From a checkpoint of a small transformer trained on Wikipedia: 443M tokens.
Each number is 200 + 40 x the weight over its row's rms, rounded and kept within 0 to 999. Layers, rows and columns count from 0. The size before them is the row's rms in percent of the matrix's.

# layer 7 MLP up, 1536x192, rms 0.148, rows 78-150, columns 0-47
097,253,212,194,262,156,249,141,173,232,222,186,156,196,187,200,192,179,187,231,127,227,187,190,252,210,224,207,200,179,197,201,182,176,230,187,148,223,194,190,297,233,213,205,171,268,224,218,235
091,250,222,285,208,172,153,250,255,191,237,173,209,175,249,260,187,238,210,219,178,197,178,136,267,172,212,144,240,176,148,156,160,226,193,224,161,222,138,214,232,225,212,200,194,153,198,180,222
104,151,207,241,180,232,215,192,243,157,198,247,192,222,250,244,172,187,118,213,247,210,241,144,250,201,198,237,256,161,244,186,130,240,192,173,207,223,159,239,208,200,239,151,198,171,268,255,137
100,215,160,184,218,229,215,258,154,169,140,251,211,221,175,197,224,174,204,218,180,199,159,174,179,195,234,218,222,236,244,209,159,219,192,223,157,189,95,235,288,268,203,214,211,138,188,182,168
102,203,213,191,244,198,242,206,147,186,157,180,171,167,120,238,195,193,199,224,126,249,188,155,207,269,171,187,283,183,228,224,181,237,191,176,159,221,199,286,251,157,214,162,206,165,167,189,245
104,253,131,171,245,182,215,179,218,272,234,191,218,186,95,180,145,133,210,197,192,149,206,224,157,133,227,108,235,224,194,263,153,221,254,237,185,144,174,216,212,229,252,178,235,251,172,178,270
105,184,254,179,202,186,190,233,166,161,192,179,253,164,193,137,163,235,136,298,202,174,169,212,230,186,151,206,113,210,190,192,171,192,211,210,184,210,159,225,168,217,244,174,189,169,278,206,186
110,184,199,231,206,249,189,182,213,177,268,196,277,210,269,205,195,247,142,227,161,209,245,137,216,100,173,251,216,165,216,220,225,187,152,174,196,213,192,155,205,187,236,156,171,208,166,213,200
090,165,237,176,172,242,259,180,187,251,223,273,213,198,288,144,276,285,150,228,185,209,242,256,209,172,155,182,158,226,170,218,234,248,115,160,207,178,227,157,207,233,167,170,258,170,162,179,212
103,179,103,127,273,191,216,122,201,152,181,218,233,241,279,163,212,221,148,217,229,177,194,167,191,219,222,196,142,177,238,199,189,269,150,134,216,168,198,205,226,238,213,193,232,88,204,134,268
098,179,140,162,258,206,257,262,237,195,227,176,294,246,228,177,246,202,156,209,208,190,216,156,147,180,206,193,196,83,178,229,262,225,177,173,189,237,221,180,239,191,206,202,153,200,213,189,130
089,213,97,187,222,225,186,224,286,204,226,205,199,110,172,118,166,222,272,239,291,247,180,218,179,256,115,188,233,187,156,166,263,221,216,157,190,187,199,191,193,272,161,239,243,166,202,210,143
081,196,214,236,137,228,221,170,143,188,163,160,150,196,300,205,246,197,158,199,173,157,114,156,275,241,251,240,170,178,192,231,143,259,166,154,225,212,185,149,227,185,198,141,163,165,198,189,170
115,225,216,205,263,215,176,132,203,265,183,160,195,248,162,170,126,217,118,233,215,231,169,110,271,239,204,195,153,220,211,164,183,200,167,217,211,194,208,248,255,213,183,164,170,148,221,235,251
106,256,176,134,184,243,222,200,194,151,210,268,262,138,215,162,169,173,93,252,229,162,184,173,191,167,174,150,202,215,196,236,179,245,101,236,174,298,143,157,238,202,201,154,235,129,182,199,178
105,214,122,223,261,215,239,199,202,184,262,155,162,179,204,182,240,233,77,211,171,169,215,139,188,173,193,193,176,100,246,196,183,200,105,178,108,239,140,251,259,164,217,219,191,238,221,238,222
093,211,198,250,173,287,207,184,182,219,229,188,281,196,230,227,224,210,138,223,224,198,183,227,182,217,159,239,162,252,261,199,276,214,182,307,203,223,182,188,228,187,197,159,153,186,184,223,213
102,274,194,225,131,199,194,188,258,168,316,165,202,192,192,190,149,239,226,210,189,206,204,191,176,151,163,169,229,226,197,189,255,205,146,196,236,143,245,237,197,199,179,203,234,209,225,241,276
086,187,208,228,230,159,204,239,191,167,221,211,226,170,221,173,196,158,241,174,242,191,206,157,183,195,179,221,192,165,184,172,169,204,163,137,210,237,186,241,246,239,200,253,178,156,289,202,204
110,174,279,193,179,196,218,102,227,268,209,169,274,242,241,83,213,192,153,231,253,213,241,242,192,145,214,161,161,202,284,208,132,221,215,191,256,212,196,122,208,245,161,163,194,196,259,150,201
096,149,167,204,167,196,222,231,290,182,165,179,198,230,126,141,248,240,215,212,278,194,217,211,257,188,161,206,186,225,224,130,241,254,189,164,210,174,177,181,292,192,257,161,222,159,259,223,172
106,129,202,195,211,206,305,167,308,178,181,187,180,238,167,178,286,194,140,269,257,258,184,217,251,230,169,201,168,199,196,161,239,253,176,174,186,140,247,202,222,158,137,183,205,202,258,164,269
104,199,274,223,203,181,170,236,208,210,224,219,210,161,156,194,246,209,244,209,295,228,213,179,216,184,259,102,221,201,172,199,255,221,165,238,190,199,68,168,248,186,209,192,257,183,141,162,150
084,215,233,140,140,243,218,237,256,166,197,229,252,215,193,138,188,165,214,221,311,209,209,125,189,158,191,190,177,172,211,148,189,250,277,260,253,292,183,247,202,170,254,176,149,183,212,227,236
097,238,281,314,175,234,186,196,191,235,193,197,174,186,219,233,218,241,225,218,155,186,262,226,232,233,159,185,284,234,265,190,134,163,190,188,227,249,175,166,232,213,205,172,199,169,209,188,154
101,251,140,268,211,164,225,209,179,190,230,212,189,199,198,187,255,275,176,197,155,197,211,154,226,202,232,182,237,164,165,231,231,272,144,125,234,139,189,191,197,178,203,201,205,188,228,149,304
111,224,147,240,194,203,198,196,252,236,253,167,223,140,199,155,240,236,155,216,221,171,161,250,211,161,267,164,184,162,261,187,161,150,192,196,140,246,208,212,188,235,229,207,213,203,179,185,273
103,285,207,136,267,205,209,228,282,157,265,259,121,146,191,270,230,229,213,203,263,223,191,160,184,183,168,227,150,213,190,203,154,190,159,197,222,194,129,269,241,241,246,140,172,181,163,195,228
092,223,163,221,154,209,294,171,162,158,153,202,200,212,210,182,250,191,191,176,167,173,173,165,261,114,199,192,233,210,155,274,142,159,107,141,183,212,225,147,243,233,256,201,171,186,204,176,138
089,202,225,229,151,163,163,118,172,188,194,294,263,141,184,232,153,262,169,158,183,147,208,142,198,246,192,162,257,160,224,255,160,236,212,230,184,199,165,295,251,220,199,260,237,249,154,221,215
108,178,259,222,206,170,130,223,192,154,239,175,234,208,147,207,187,160,207,194,233,213,173,149,244,106,214,187,152,216,151,219,264,230,174,236,181,244,170,229,216,159,181,250,199,239,262,254,249
102,166,141,184,194,200,251,227,219,186,219,210,180,196,232,163,175,167,182,222,226,217,191,157,203,202,194,213,173,124,142,210,222,229,216,160,148,162,134,200,158,232,178,178,235,172,150,213,221
107,195,122,144,263,218,185,141,196,144,220,185,242,235,157,151,196,197,205,245,205,180,166,195,202,239,189,209,148,218,189,180,254,243,175,189,157,205,207,288,175,121,90,191,165,202,251,150,214
112,265,172,253,212,240,200,196,162,270,176,243,208,94,256,291,184,187,172,223,215,240,213,205,216,238,186,187,186,219,185,147,217,243,164,224,191,201,168,215,213,303,192,247,226,184,248,144,198
102,268,198,176,166,202,194,189,220,209,251,221,180,115,199,178,200,170,188,247,165,191,103,220,213,170,141,167,257,200,161,204,127,210,189,196,193,183,200,204,214,219,254,163,199,159,225,200,211
094,191,164,222,211,199,315,148,237,65,209,247,186,211,208,169,194,236,170,193,186,177,154,117,168,131,220,252,148,134,254,225,194,206,191,176,188,230,217,186,225,197,212,175,244,246,265,234,208
099,169,192,217,270,224,183,98,204,214,236,203,208,150,205,171,201,202,158,222,261,294,251,257,219,178,220,245,176,204,269,200,169,249,125,158,227,178,253,249,173,203,123,124,166,192,263,234,175
092,170,161,232,207,200,268,264,174,198,234,230,224,160,225,206,131,162,190,203,209,217,165,158,236,168,236,199,201,165,156,244,179,176,154,241,149,190,87,89,211,267,249,221,223,118,209,177,218
101,251,237,223,239,206,191,169,142,252,159,229,181,251,176,214,203,228,166,295,219,153,244,105,230,175,222,186,312,140,223,215,217,246,272,129,176,261,251,239,254,232,206,196,229,277,200,238,224
108,269,190,195,192,175,188,227,243,187,205,228,247,239,228,121,278,186,157,208,247,277,216,183,184,230,224,154,233,196,244,153,259,260,166,189,153,202,194,219,228,203,170,200,179,201,204,272,252
092,223,182,131,228,260,160,130,208,199,232,198,236,255,157,169,215,161,246,196,220,187,166,257,215,183,191,241,166,141,291,217,196,215,152,191,215,195,163,233,251,282,96,202,255,249,197,206,220
106,254,128,247,226,202,136,212,249,211,220,164,196,214,232,143,230,200,208,201,205,155,103,193,211,209,206,155,195,223,232,231,154,211,156,220,214,254,196,170,209,327,191,145,199,256,220,227,192
102,203,205,256,227,193,232,262,179,272,216,162,214,180,201,169,236,154,218,247,235,214,217,247,150,186,150,263,201,197,253,239,226,188,197,253,147,250,118,237,135,251,120,186,195,176,200,235,144
085,227,171,204,224,147,283,180,200,162,152,155,149,150,218,148,223,150,242,190,227,149,154,165,226,214,145,159,200,173,136,189,219,194,217,202,312,186,256,191,210,288,193,165,199,206,266,243,159
111,234,261,207,243,195,157,216,235,112,242,219,293,197,143,222,217,258,188,208,213,137,192,149,220,226,229,206,155,185,266,182,150,174,224,186,168,239,172,185,174,204,214,246,136,231,185,203,236
108,204,156,130,182,174,168,162,209,228,208,202,265,155,163,157,181,250,128,246,171,224,204,225,242,259,240,239,216,220,282,142,230,130,173,222,173,253,150,235,201,261,217,163,218,153,172,240,232
105,255,216,248,137,170,257,161,204,153,235,159,243,104,255,187,238,260,266,235,227,197,228,145,179,134,170,209,184,147,154,233,248,245,166,200,97,215,252,256,219,201,169,233,164,227,222,153,216
105,227,167,177,235,242,197,157,228,187,250,210,157,158,152,258,210,214,212,261,175,212,209,199,271,158,144,197,134,192,180,188,143,261,131,134,124,249,173,163,219,209,229,183,224,207,172,298,171
099,100,199,153,303,200,239,248,319,257,195,91,184,241,208,190,249,219,159,221,249,198,185,234,203,221,247,198,220,187,196,236,165,153,232,177,161,249,125,224,253,161,192,252,182,197,234,174,113
101,220,212,156,197,193,296,167,257,225,317,149,216,167,154,212,195,197,224,215,226,218,175,176,138,209,223,102,171,236,281,191,183,226,198,228,173,290,246,179,213,172,179,201,182,137,136,194,215
107,174,196,112,277,202,292,213,199,175,224,202,259,263,213,150,231,166,164,243,198,188,201,159,240,133,204,239,164,174,157,240,142,201,183,196,95,263,191,165,189,190,251,244,191,192,140,229,256
094,188,220,156,188,234,248,228,259,206,199,199,171,212,191,234,273,189,264,231,173,227,151,166,273,183,100,180,243,233,171,201,222,215,203,237,194,190,220,229,261,203,122,232,219,168,209,172,177
084,167,151,206,146,213,297,229,215,187,212,256,152,267,160,196,147,196,128,197,187,239,164,135,292,224,222,163,203,185,170,191,242,185,256,186,169,199,167,224,244,232,228,193,145,167,265,256,210
108,174,200,165,169,229,199,152,244,182,161,246,190,164,255,217,267,233,219,190,205,159,216,198,186,183,210,202,228,114,236,208,234,208,180,187,185,127,222,248,191,183,212,126,189,109,193,219,220
104,161,184,179,201,214,240,181,258,165,228,125,206,183,198,195,251,302,103,199,165,241,228,169,247,122,155,145,169,119,158,244,175,178,209,210,220,194,205,157,199,167,210,206,149,120,132,133,191
094,181,156,179,227,195,253,264,226,121,204,225,181,223,285,202,217,173,199,247,261,151,116,193,155,194,193,214,232,219,205,134,186,176,207,166,147,208,153,185,201,178,271,225,242,175,164,170,181
080,172,96,157,221,172,269,206,199,174,172,211,257,136,153,181,175,251,151,179,173,228,233,175,188,258,212,113,259,221,162,245,194,196,164,172,191,193,179,160,208,232,195,233,150,175,171,208,219
101,211,237,234,229,167,211,120,224,218,169,238,273,261,148,226,212,182,158,186,187,196,166,95,223,211,190,119,212,137,177,267,130,227,243,210,245,155,188,215,334,191,115,226,267,118,233,254,195
078,145,167,179,203,282,227,239,209,179,128,209,159,154,228,176,218,275,169,191,143,202,194,196,195,239,128,241,162,235,222,175,207,179,210,168,172,202,247,145,223,292,217,204,214,120,252,203,165
103,160,220,173,154,203,213,315,213,187,257,200,227,137,175,201,218,233,152,205,217,262,211,172,196,216,235,121,219,227,267,189,208,172,239,214,182,269,222,180,165,178,209,187,175,102,182,175,228
098,209,196,183,240,176,233,150,201,196,199,127,193,209,176,221,225,135,236,213,231,179,196,225,211,306,250,194,186,181,211,181,267,187,143,171,202,194,164,194,226,206,176,218,213,169,192,146,190
114,195,96,163,184,172,205,258,250,194,164,248,219,153,180,175,200,194,191,238,228,187,167,219,250,205,167,178,201,146,194,202,199,280,217,174,146,224,153,273,198,242,231,164,229,211,271,249,213
120,228,148,253,245,125,239,197,237,217,209,137,164,252,155,180,194,225,178,209,168,220,182,168,280,180,174,171,161,212,228,214,194,222,121,284,156,199,175,188,295,231,179,131,193,208,221,116,137
093,282,107,126,189,226,178,183,170,161,219,218,157,222,243,112,190,256,200,211,176,190,221,188,221,164,196,187,206,225,250,201,195,189,196,154,185,230,184,212,282,147,155,190,190,145,168,188,167
107,227,214,210,259,106,171,167,241,197,230,268,252,226,181,183,188,294,249,196,153,219,175,170,220,159,189,153,163,231,243,184,210,246,130,161,201,168,248,156,216,154,167,199,175,203,229,209,211
097,171,169,168,205,199,266,227,195,182,218,200,215,214,135,234,273,177,155,211,216,172,196,213,162,202,161,216,241,195,205,200,238,184,173,145,163,192,179,176,207,204,325,172,146,243,190,235,216
107,178,177,162,216,246,198,178,208,161,240,134,199,179,179,218,235,197,135,213,186,173,132,188,248,218,195,152,199,160,199,233,223,206,180,170,123,190,211,216,207,241,163,225,192,162,212,238,299
102,240,127,232,163,170,165,177,130,191,261,154,233,134,211,93,246,222,227,217,220,168,173,178,270,203,180,194,164,178,258,157,208,159,177,182,195,164,128,188,172,277,174,227,173,184,231,153,170
103,228,178,216,179,180,225,203,176,186,208,224,287,125,218,203,216,171,192,259,158,205,189,197,217,113,156,260,235,188,221,289,248,151,215,237,161,276,148,155,156,199,230,244,247,169,177,148,181
111,201,158,209,206,186,153,214,244,123,226,168,178,191,188,188,165,179,174,235,198,212,109,186,178,206,136,193,176,160,229,156,220,257,201,252,235,327,175,208,192,260,217,149,254,178,124,210,217
103,230,202,230,175,208,245,167,168,196,187,228,259,186,186,153,189,217,172,180,225,243,156,133,293,173,100,200,206,207,195,246,218,272,158,234,152,201,186,284,213,231,252,177,193,212,253,269,248
105,310,207,205,224,209,265,277,253,228,208,179,186,246,164,229,180,219,185,227,226,213,198,163,175,205,148,215,195,170,271,188,220,227,209,202,145,245,171,205,260,230,245,246,215,99,177,251,170
095,125,198,149,201,206,231,142,233,229,246,241,239,163,251,172,265,157,122,220,206,140,200,214,186,221,185,208,197,136,206,314,185,197,194,189,182,213,242,185,225,186,219,238,147,188,185,225,242
# layer 7 MLP down (transposed), 1536x192, rms 0.146, rows 78-149, columns 0-47
101,234,184,232,127,141,164,131,204,246,317,185,187,150,199,241,201,154,123,258,248,220,244,183,158,229,184,167,173,211,173,172,246,179,228,224,221,194,252,168,255,225,215,163,151,221,220,140,223
078,210,181,231,198,151,200,272,216,238,203,124,196,216,213,273,219,153,215,322,149,234,188,183,164,228,193,251,259,228,133,159,172,160,266,208,175,123,147,160,270,226,136,129,181,166,158,220,240
101,227,163,223,210,212,158,212,196,103,185,219,157,182,180,203,205,151,184,207,233,243,133,188,261,204,157,171,186,175,143,180,208,280,232,227,267,241,106,170,156,259,267,167,227,279,221,201,163
103,139,277,245,162,170,237,174,196,263,216,240,196,152,273,188,212,224,164,261,160,109,258,217,168,165,242,159,200,162,137,190,204,187,211,257,209,204,148,174,212,176,208,270,211,176,139,90,195
103,208,261,179,252,230,186,193,230,206,176,188,228,133,140,222,246,189,271,192,191,163,229,260,189,188,240,216,217,172,198,140,158,210,205,197,214,237,158,136,213,215,200,199,242,185,182,170,190
095,156,177,163,234,203,204,178,211,199,147,243,124,148,165,239,171,249,263,169,140,149,143,152,182,153,208,171,203,192,202,187,289,195,281,301,199,250,244,244,196,196,196,140,202,157,181,184,197
111,183,179,224,224,231,185,169,200,306,179,217,148,154,187,238,230,174,168,155,200,170,212,175,226,213,234,159,121,223,113,176,199,206,181,193,214,153,237,151,155,231,200,172,150,251,149,199,251
110,254,200,253,227,121,173,207,204,164,152,240,229,188,163,207,178,271,223,240,180,219,179,217,217,173,298,94,103,207,186,232,220,259,140,280,173,203,183,242,218,181,225,241,214,192,146,159,174
092,239,212,222,160,109,176,244,172,229,169,183,196,270,228,179,203,134,217,152,176,168,238,129,190,232,243,295,189,199,208,158,231,275,214,169,187,269,224,214,176,246,167,84,197,241,243,219,254
099,192,195,181,216,197,252,227,230,205,164,172,214,158,118,142,247,124,266,124,234,184,203,213,188,257,102,170,260,177,230,154,170,200,156,222,191,158,252,169,117,227,178,133,143,170,156,177,175
096,165,265,192,164,222,147,208,280,177,194,191,197,257,190,244,161,121,149,131,237,245,318,188,194,155,189,157,305,190,214,197,199,194,197,181,156,142,154,255,266,188,245,185,147,205,203,189,210
083,181,201,166,229,260,192,231,195,201,181,295,111,222,194,260,219,142,202,215,212,153,192,138,262,113,284,210,201,243,167,264,218,252,241,161,231,223,140,242,211,246,220,235,238,261,218,184,237
082,171,189,208,244,241,221,236,231,158,181,176,196,223,114,208,162,211,232,195,221,240,249,187,131,132,149,290,284,203,213,150,264,189,195,215,201,155,163,254,167,174,224,181,227,218,245,232,242
115,194,199,259,246,175,163,199,229,202,250,158,170,287,187,249,161,139,177,144,202,183,159,153,201,243,175,107,224,211,214,208,235,264,197,228,208,222,237,265,198,193,202,145,260,190,190,128,249
108,228,213,226,145,178,168,232,217,190,224,162,244,179,151,194,195,236,197,187,175,273,186,223,205,242,152,215,207,204,193,157,250,164,207,133,208,145,228,237,222,247,241,234,211,266,219,224,186
104,212,233,248,200,192,183,252,212,150,197,195,238,169,144,173,184,205,239,169,214,242,145,222,111,235,164,257,190,155,146,196,258,183,205,178,279,225,222,164,151,186,238,252,163,168,225,217,214
092,159,188,269,226,149,192,196,107,227,245,218,234,217,242,210,228,219,184,205,155,192,144,160,211,185,223,173,184,300,173,181,176,217,204,209,178,185,104,163,192,264,230,215,226,178,242,120,271
097,210,177,250,255,163,231,160,151,250,188,210,172,243,235,192,199,163,156,200,242,154,146,141,190,196,166,251,189,249,164,148,229,249,277,135,258,168,232,255,134,210,276,190,180,202,143,182,239
082,268,235,208,182,225,266,190,219,204,219,166,184,206,142,204,236,198,152,20,255,213,216,197,232,208,168,193,219,108,219,208,151,209,171,200,172,243,196,252,210,210,231,165,211,95,235,218,164
108,238,114,222,239,175,167,220,160,141,174,149,220,163,182,263,139,244,217,261,146,138,192,191,237,201,182,283,205,227,221,139,294,217,205,235,168,163,202,261,244,191,207,198,197,188,257,218,237
091,171,197,202,195,217,195,194,148,225,212,157,234,217,197,251,196,221,224,112,229,241,219,206,206,157,223,210,175,199,166,255,215,210,187,189,188,270,256,213,211,197,168,155,177,226,192,228,180
113,236,203,136,197,113,221,274,235,127,217,174,240,181,237,165,206,197,245,142,197,228,225,181,217,187,133,259,253,186,126,166,228,221,215,173,202,266,198,273,174,222,176,167,223,228,308,153,236
107,187,138,209,165,162,204,197,197,125,213,154,160,194,259,243,247,277,151,188,162,196,167,143,224,225,189,211,194,268,171,183,142,154,187,198,182,166,265,176,202,211,242,220,181,168,202,169,208
076,174,196,150,227,242,120,185,195,242,247,238,173,117,186,206,229,196,223,258,241,131,189,247,145,195,234,168,231,163,137,237,213,289,150,188,190,160,231,217,179,137,221,183,255,236,224,213,256
092,186,235,217,230,298,191,148,275,160,189,214,244,197,149,199,156,263,174,252,193,250,210,160,179,213,228,219,233,163,157,199,272,180,269,198,200,158,176,263,185,251,157,204,210,147,154,185,226
104,178,187,209,211,292,175,107,81,182,226,205,204,183,187,229,254,282,266,293,233,194,206,184,190,285,207,242,196,215,270,209,248,175,227,148,216,184,141,282,172,139,237,223,159,185,226,145,210
116,139,231,141,231,198,230,157,142,297,231,281,209,231,218,194,161,151,156,172,211,186,239,217,137,208,164,249,185,173,233,163,211,155,159,155,214,178,233,169,161,237,207,244,174,201,213,188,179
100,102,220,134,157,190,184,174,167,208,160,275,260,222,180,187,253,171,210,163,153,218,113,135,218,188,167,222,202,159,196,153,206,199,186,171,201,194,236,191,166,153,171,293,205,219,187,185,162
088,163,265,219,224,194,127,309,199,163,200,158,256,253,255,226,144,218,227,191,297,185,246,215,246,221,180,230,195,110,190,242,249,199,198,168,173,156,192,249,194,139,216,149,195,231,223,144,224
084,141,231,200,243,263,169,250,209,119,247,174,207,201,187,179,282,179,222,41,221,194,187,209,198,205,177,227,173,233,120,147,262,198,180,165,212,240,211,145,218,181,187,119,190,183,228,230,183
106,168,216,193,207,225,208,223,292,202,203,298,191,211,218,174,200,212,127,161,216,188,226,231,230,221,162,243,210,241,218,147,221,201,254,212,132,161,192,198,181,184,210,157,188,180,257,163,166
100,227,258,285,263,170,221,190,187,181,230,166,272,168,201,162,216,193,203,237,201,238,220,194,184,237,239,202,202,232,257,168,179,172,181,312,208,218,182,194,185,213,154,146,229,260,227,133,193
103,146,239,177,136,234,213,179,133,207,177,125,189,262,192,188,155,265,268,194,241,224,197,128,141,169,175,235,259,162,272,173,196,270,201,185,176,211,238,198,174,229,179,74,228,251,168,232,155
130,189,177,200,225,218,294,139,180,217,185,177,257,236,203,241,81,217,268,259,166,253,165,159,205,148,209,248,194,191,215,175,224,175,120,177,193,211,119,217,228,260,284,189,185,161,193,121,141
105,199,149,226,203,155,154,202,190,235,245,161,241,186,216,195,156,164,184,102,234,158,237,199,159,199,193,294,284,205,183,242,190,155,190,195,249,228,243,173,126,191,168,195,222,300,155,157,130
087,209,222,197,239,192,154,106,235,186,111,215,137,203,264,214,223,192,212,213,211,158,244,234,199,248,291,221,302,175,176,170,161,175,215,199,204,243,191,198,145,222,228,122,186,145,168,241,226
096,195,302,159,206,215,224,193,233,202,161,190,205,237,212,223,167,207,255,242,213,279,179,197,240,302,262,182,122,217,278,203,242,285,243,201,226,190,267,305,204,168,214,185,173,238,263,220,176
086,130,207,170,176,135,137,161,195,220,157,230,243,214,205,270,160,210,201,186,264,168,215,210,201,234,250,240,119,168,258,215,84,208,223,206,229,219,283,182,171,240,195,220,196,266,233,203,272
108,201,229,208,255,178,198,186,210,200,179,218,198,246,237,271,141,176,177,98,172,195,211,280,226,186,122,173,160,244,210,244,197,117,243,221,219,268,220,209,139,218,245,154,193,216,181,179,143
104,257,326,206,242,193,217,197,217,154,202,170,193,124,217,157,206,200,195,205,136,213,231,180,207,314,220,218,187,213,165,215,252,202,162,152,210,171,196,218,227,256,222,160,213,213,197,157,210
085,142,195,153,175,224,268,211,180,149,221,170,190,250,132,224,178,198,232,153,184,192,233,171,219,186,165,247,155,230,155,289,202,146,182,193,145,211,138,210,157,150,191,199,200,161,176,186,178
101,164,252,211,238,211,213,223,234,254,262,247,255,186,236,170,230,185,228,110,237,165,95,125,214,241,256,215,184,152,205,251,189,230,204,143,230,258,204,121,172,211,192,154,211,185,215,181,156
123,176,269,236,163,203,235,201,181,200,179,151,246,161,192,190,244,166,217,282,145,182,186,187,224,163,225,193,240,215,182,190,236,179,168,172,128,156,179,189,236,223,161,160,248,139,219,197,216
088,211,152,188,144,172,167,215,259,215,110,146,214,190,176,198,203,186,225,288,173,262,253,253,161,153,138,219,232,198,275,217,213,179,209,216,106,184,180,171,96,228,216,180,205,204,180,210,194
115,243,225,142,129,148,202,187,198,253,227,141,206,148,166,232,221,158,192,252,146,131,175,239,224,230,138,171,208,243,152,215,202,216,154,163,212,119,157,230,193,163,191,162,200,189,263,143,233
106,191,265,171,197,218,237,287,192,262,221,159,160,231,220,238,193,209,241,213,253,171,121,179,248,187,217,131,113,154,163,231,182,182,194,243,182,162,293,177,206,213,232,214,301,189,128,145,177
105,142,197,188,158,180,228,209,246,182,130,163,177,134,184,241,211,239,262,143,221,162,208,175,192,170,253,213,165,153,299,174,159,180,188,165,158,171,135,190,98,185,256,223,164,221,144,267,152
108,158,243,225,220,207,232,227,172,246,255,174,114,185,172,171,159,199,224,222,213,229,211,195,183,150,240,244,208,172,145,193,158,127,201,213,145,277,179,174,183,138,222,165,170,274,148,162,158
094,195,193,181,202,240,152,174,212,160,206,232,205,176,240,209,163,126,261,215,170,244,267,221,211,180,230,213,171,192,288,213,233,206,149,224,224,130,202,233,181,195,186,221,157,121,221,229,213
098,170,146,237,275,205,145,226,148,179,234,212,228,237,150,206,106,155,126,223,168,261,170,221,208,201,262,222,224,195,203,189,166,159,114,245,200,184,141,177,220,161,256,250,167,193,78,155,202
105,239,264,247,209,244,243,241,233,242,197,285,203,205,185,145,121,215,235,214,164,250,218,219,168,226,211,182,185,232,120,176,158,183,230,168,129,145,149,249,152,190,199,187,145,177,194,236,189
093,263,146,168,216,179,172,137,227,117,192,166,153,240,223,203,157,188,193,215,228,180,194,178,224,215,164,269,145,211,245,205,254,127,157,212,216,121,159,228,224,137,280,183,135,217,233,117,188
093,201,276,203,250,208,201,236,152,215,164,176,237,166,238,176,187,202,211,167,147,152,251,224,41,167,138,189,202,245,247,175,183,183,131,138,245,182,187,224,207,131,161,244,247,218,215,164,204
116,218,201,182,210,236,215,243,204,230,183,215,114,171,200,145,225,192,163,270,148,177,124,156,235,177,183,237,190,163,258,238,272,253,278,225,174,206,247,170,279,249,194,142,263,229,203,228,174
098,131,152,207,176,205,196,150,184,191,211,148,189,149,171,235,157,225,182,210,179,163,244,254,189,225,185,198,153,163,318,222,171,162,234,230,181,262,168,272,221,209,261,181,194,251,201,186,183
089,218,175,165,162,138,182,141,193,188,169,241,262,220,191,258,204,203,215,208,177,188,259,204,222,176,145,233,181,145,182,230,210,209,162,170,216,218,193,188,225,194,117,190,244,175,176,200,129
078,245,280,221,185,211,165,257,226,197,223,192,175,262,153,177,206,213,236,119,236,179,218,193,204,137,195,223,160,250,158,126,218,186,203,211,213,243,192,244,189,228,183,171,210,285,229,199,143
097,109,238,220,245,224,234,256,185,264,154,129,207,196,110,154,208,169,204,239,190,150,186,267,203,209,236,129,168,209,174,168,173,141,152,208,199,258,279,216,191,230,171,177,147,198,194,160,186
075,187,200,177,160,166,158,207,221,210,68,206,130,201,258,237,173,229,182,143,258,174,165,231,250,192,137,181,167,172,133,180,185,220,232,165,242,178,229,207,240,173,209,183,244,251,206,173,218
111,151,210,227,168,252,222,184,177,263,256,125,272,153,177,231,166,305,161,186,200,164,233,193,187,161,222,196,261,209,254,195,184,235,178,249,182,262,244,169,233,165,77,170,147,182,187,191,157
097,245,159,209,197,174,251,263,196,132,298,138,189,214,201,207,158,229,187,241,197,279,192,206,188,154,219,179,255,260,218,222,160,228,182,234,145,197,132,223,125,188,207,176,234,228,284,281,220
117,183,164,172,222,209,159,227,219,162,209,61,234,266,240,312,160,173,246,236,229,146,234,233,257,231,136,172,143,161,168,259,222,145,233,215,151,237,180,148,195,202,231,210,209,189,165,141,147
111,211,194,206,186,181,179,193,166,218,190,205,136,261,212,258,214,211,243,248,224,172,171,209,244,230,124,172,110,191,194,159,223,234,161,267,196,182,227,184,203,91,192,151,239,186,188,153,208
089,109,186,205,237,184,176,147,162,222,178,177,224,205,237,231,267,156,261,106,177,203,172,236,197,192,192,161,201,228,180,254,193,312,199,220,249,152,165,189,185,212,204,181,305,193,295,202,243
103,219,199,250,171,199,154,212,132,192,240,213,168,271,162,152,149,242,249,205,218,157,195,208,159,200,170,176,188,187,187,222,178,178,179,200,239,272,194,201,193,140,236,236,299,131,136,142,201
094,279,243,237,163,244,176,203,147,216,103,202,158,236,231,197,192,173,198,198,238,118,224,195,171,213,215,208,173,280,213,204,260,240,172,148,167,192,263,220,167,221,121,153,194,248,248,234,246
103,249,183,248,185,218,175,196,179,229,84,216,201,229,181,148,277,111,211,218,196,233,261,226,222,220,218,223,225,157,224,231,198,230,212,230,225,181,211,153,229,213,162,174,236,174,208,285,169
107,161,155,234,268,242,232,204,150,283,212,198,215,191,243,127,221,169,285,120,195,256,219,186,218,166,209,285,191,201,151,219,171,111,196,221,287,181,156,151,263,184,217,188,174,239,200,154,262
106,320,178,213,236,179,270,214,167,202,240,160,196,260,138,156,202,118,99,182,185,201,153,213,171,229,222,299,192,179,175,184,208,222,166,222,191,202,212,287,176,130,242,154,188,185,151,132,206
117,222,207,229,192,201,226,225,136,132,208,200,239,199,192,125,138,180,215,167,193,159,206,216,224,235,137,143,190,193,190,139,182,224,270,236,167,224,212,222,247,171,235,169,119,214,151,134,201
097,189,225,242,265,176,139,248,182,188,252,170,174,236,176,254,210,134,220,207,292,189,213,136,155,215,235,197,226,227,272,183,90,161,260,254,223,215,299,149,146,153,205,170,162,203,147,197,254
110,207,101,139,239,193,232,183,208,271,186,227,247,193,242,236,278,129,128,167,179,155,207,192,192,244,192,208,220,256,206,238,209,200,151,217,201,235,182,237,151,288,170,152,237,197,225,159,197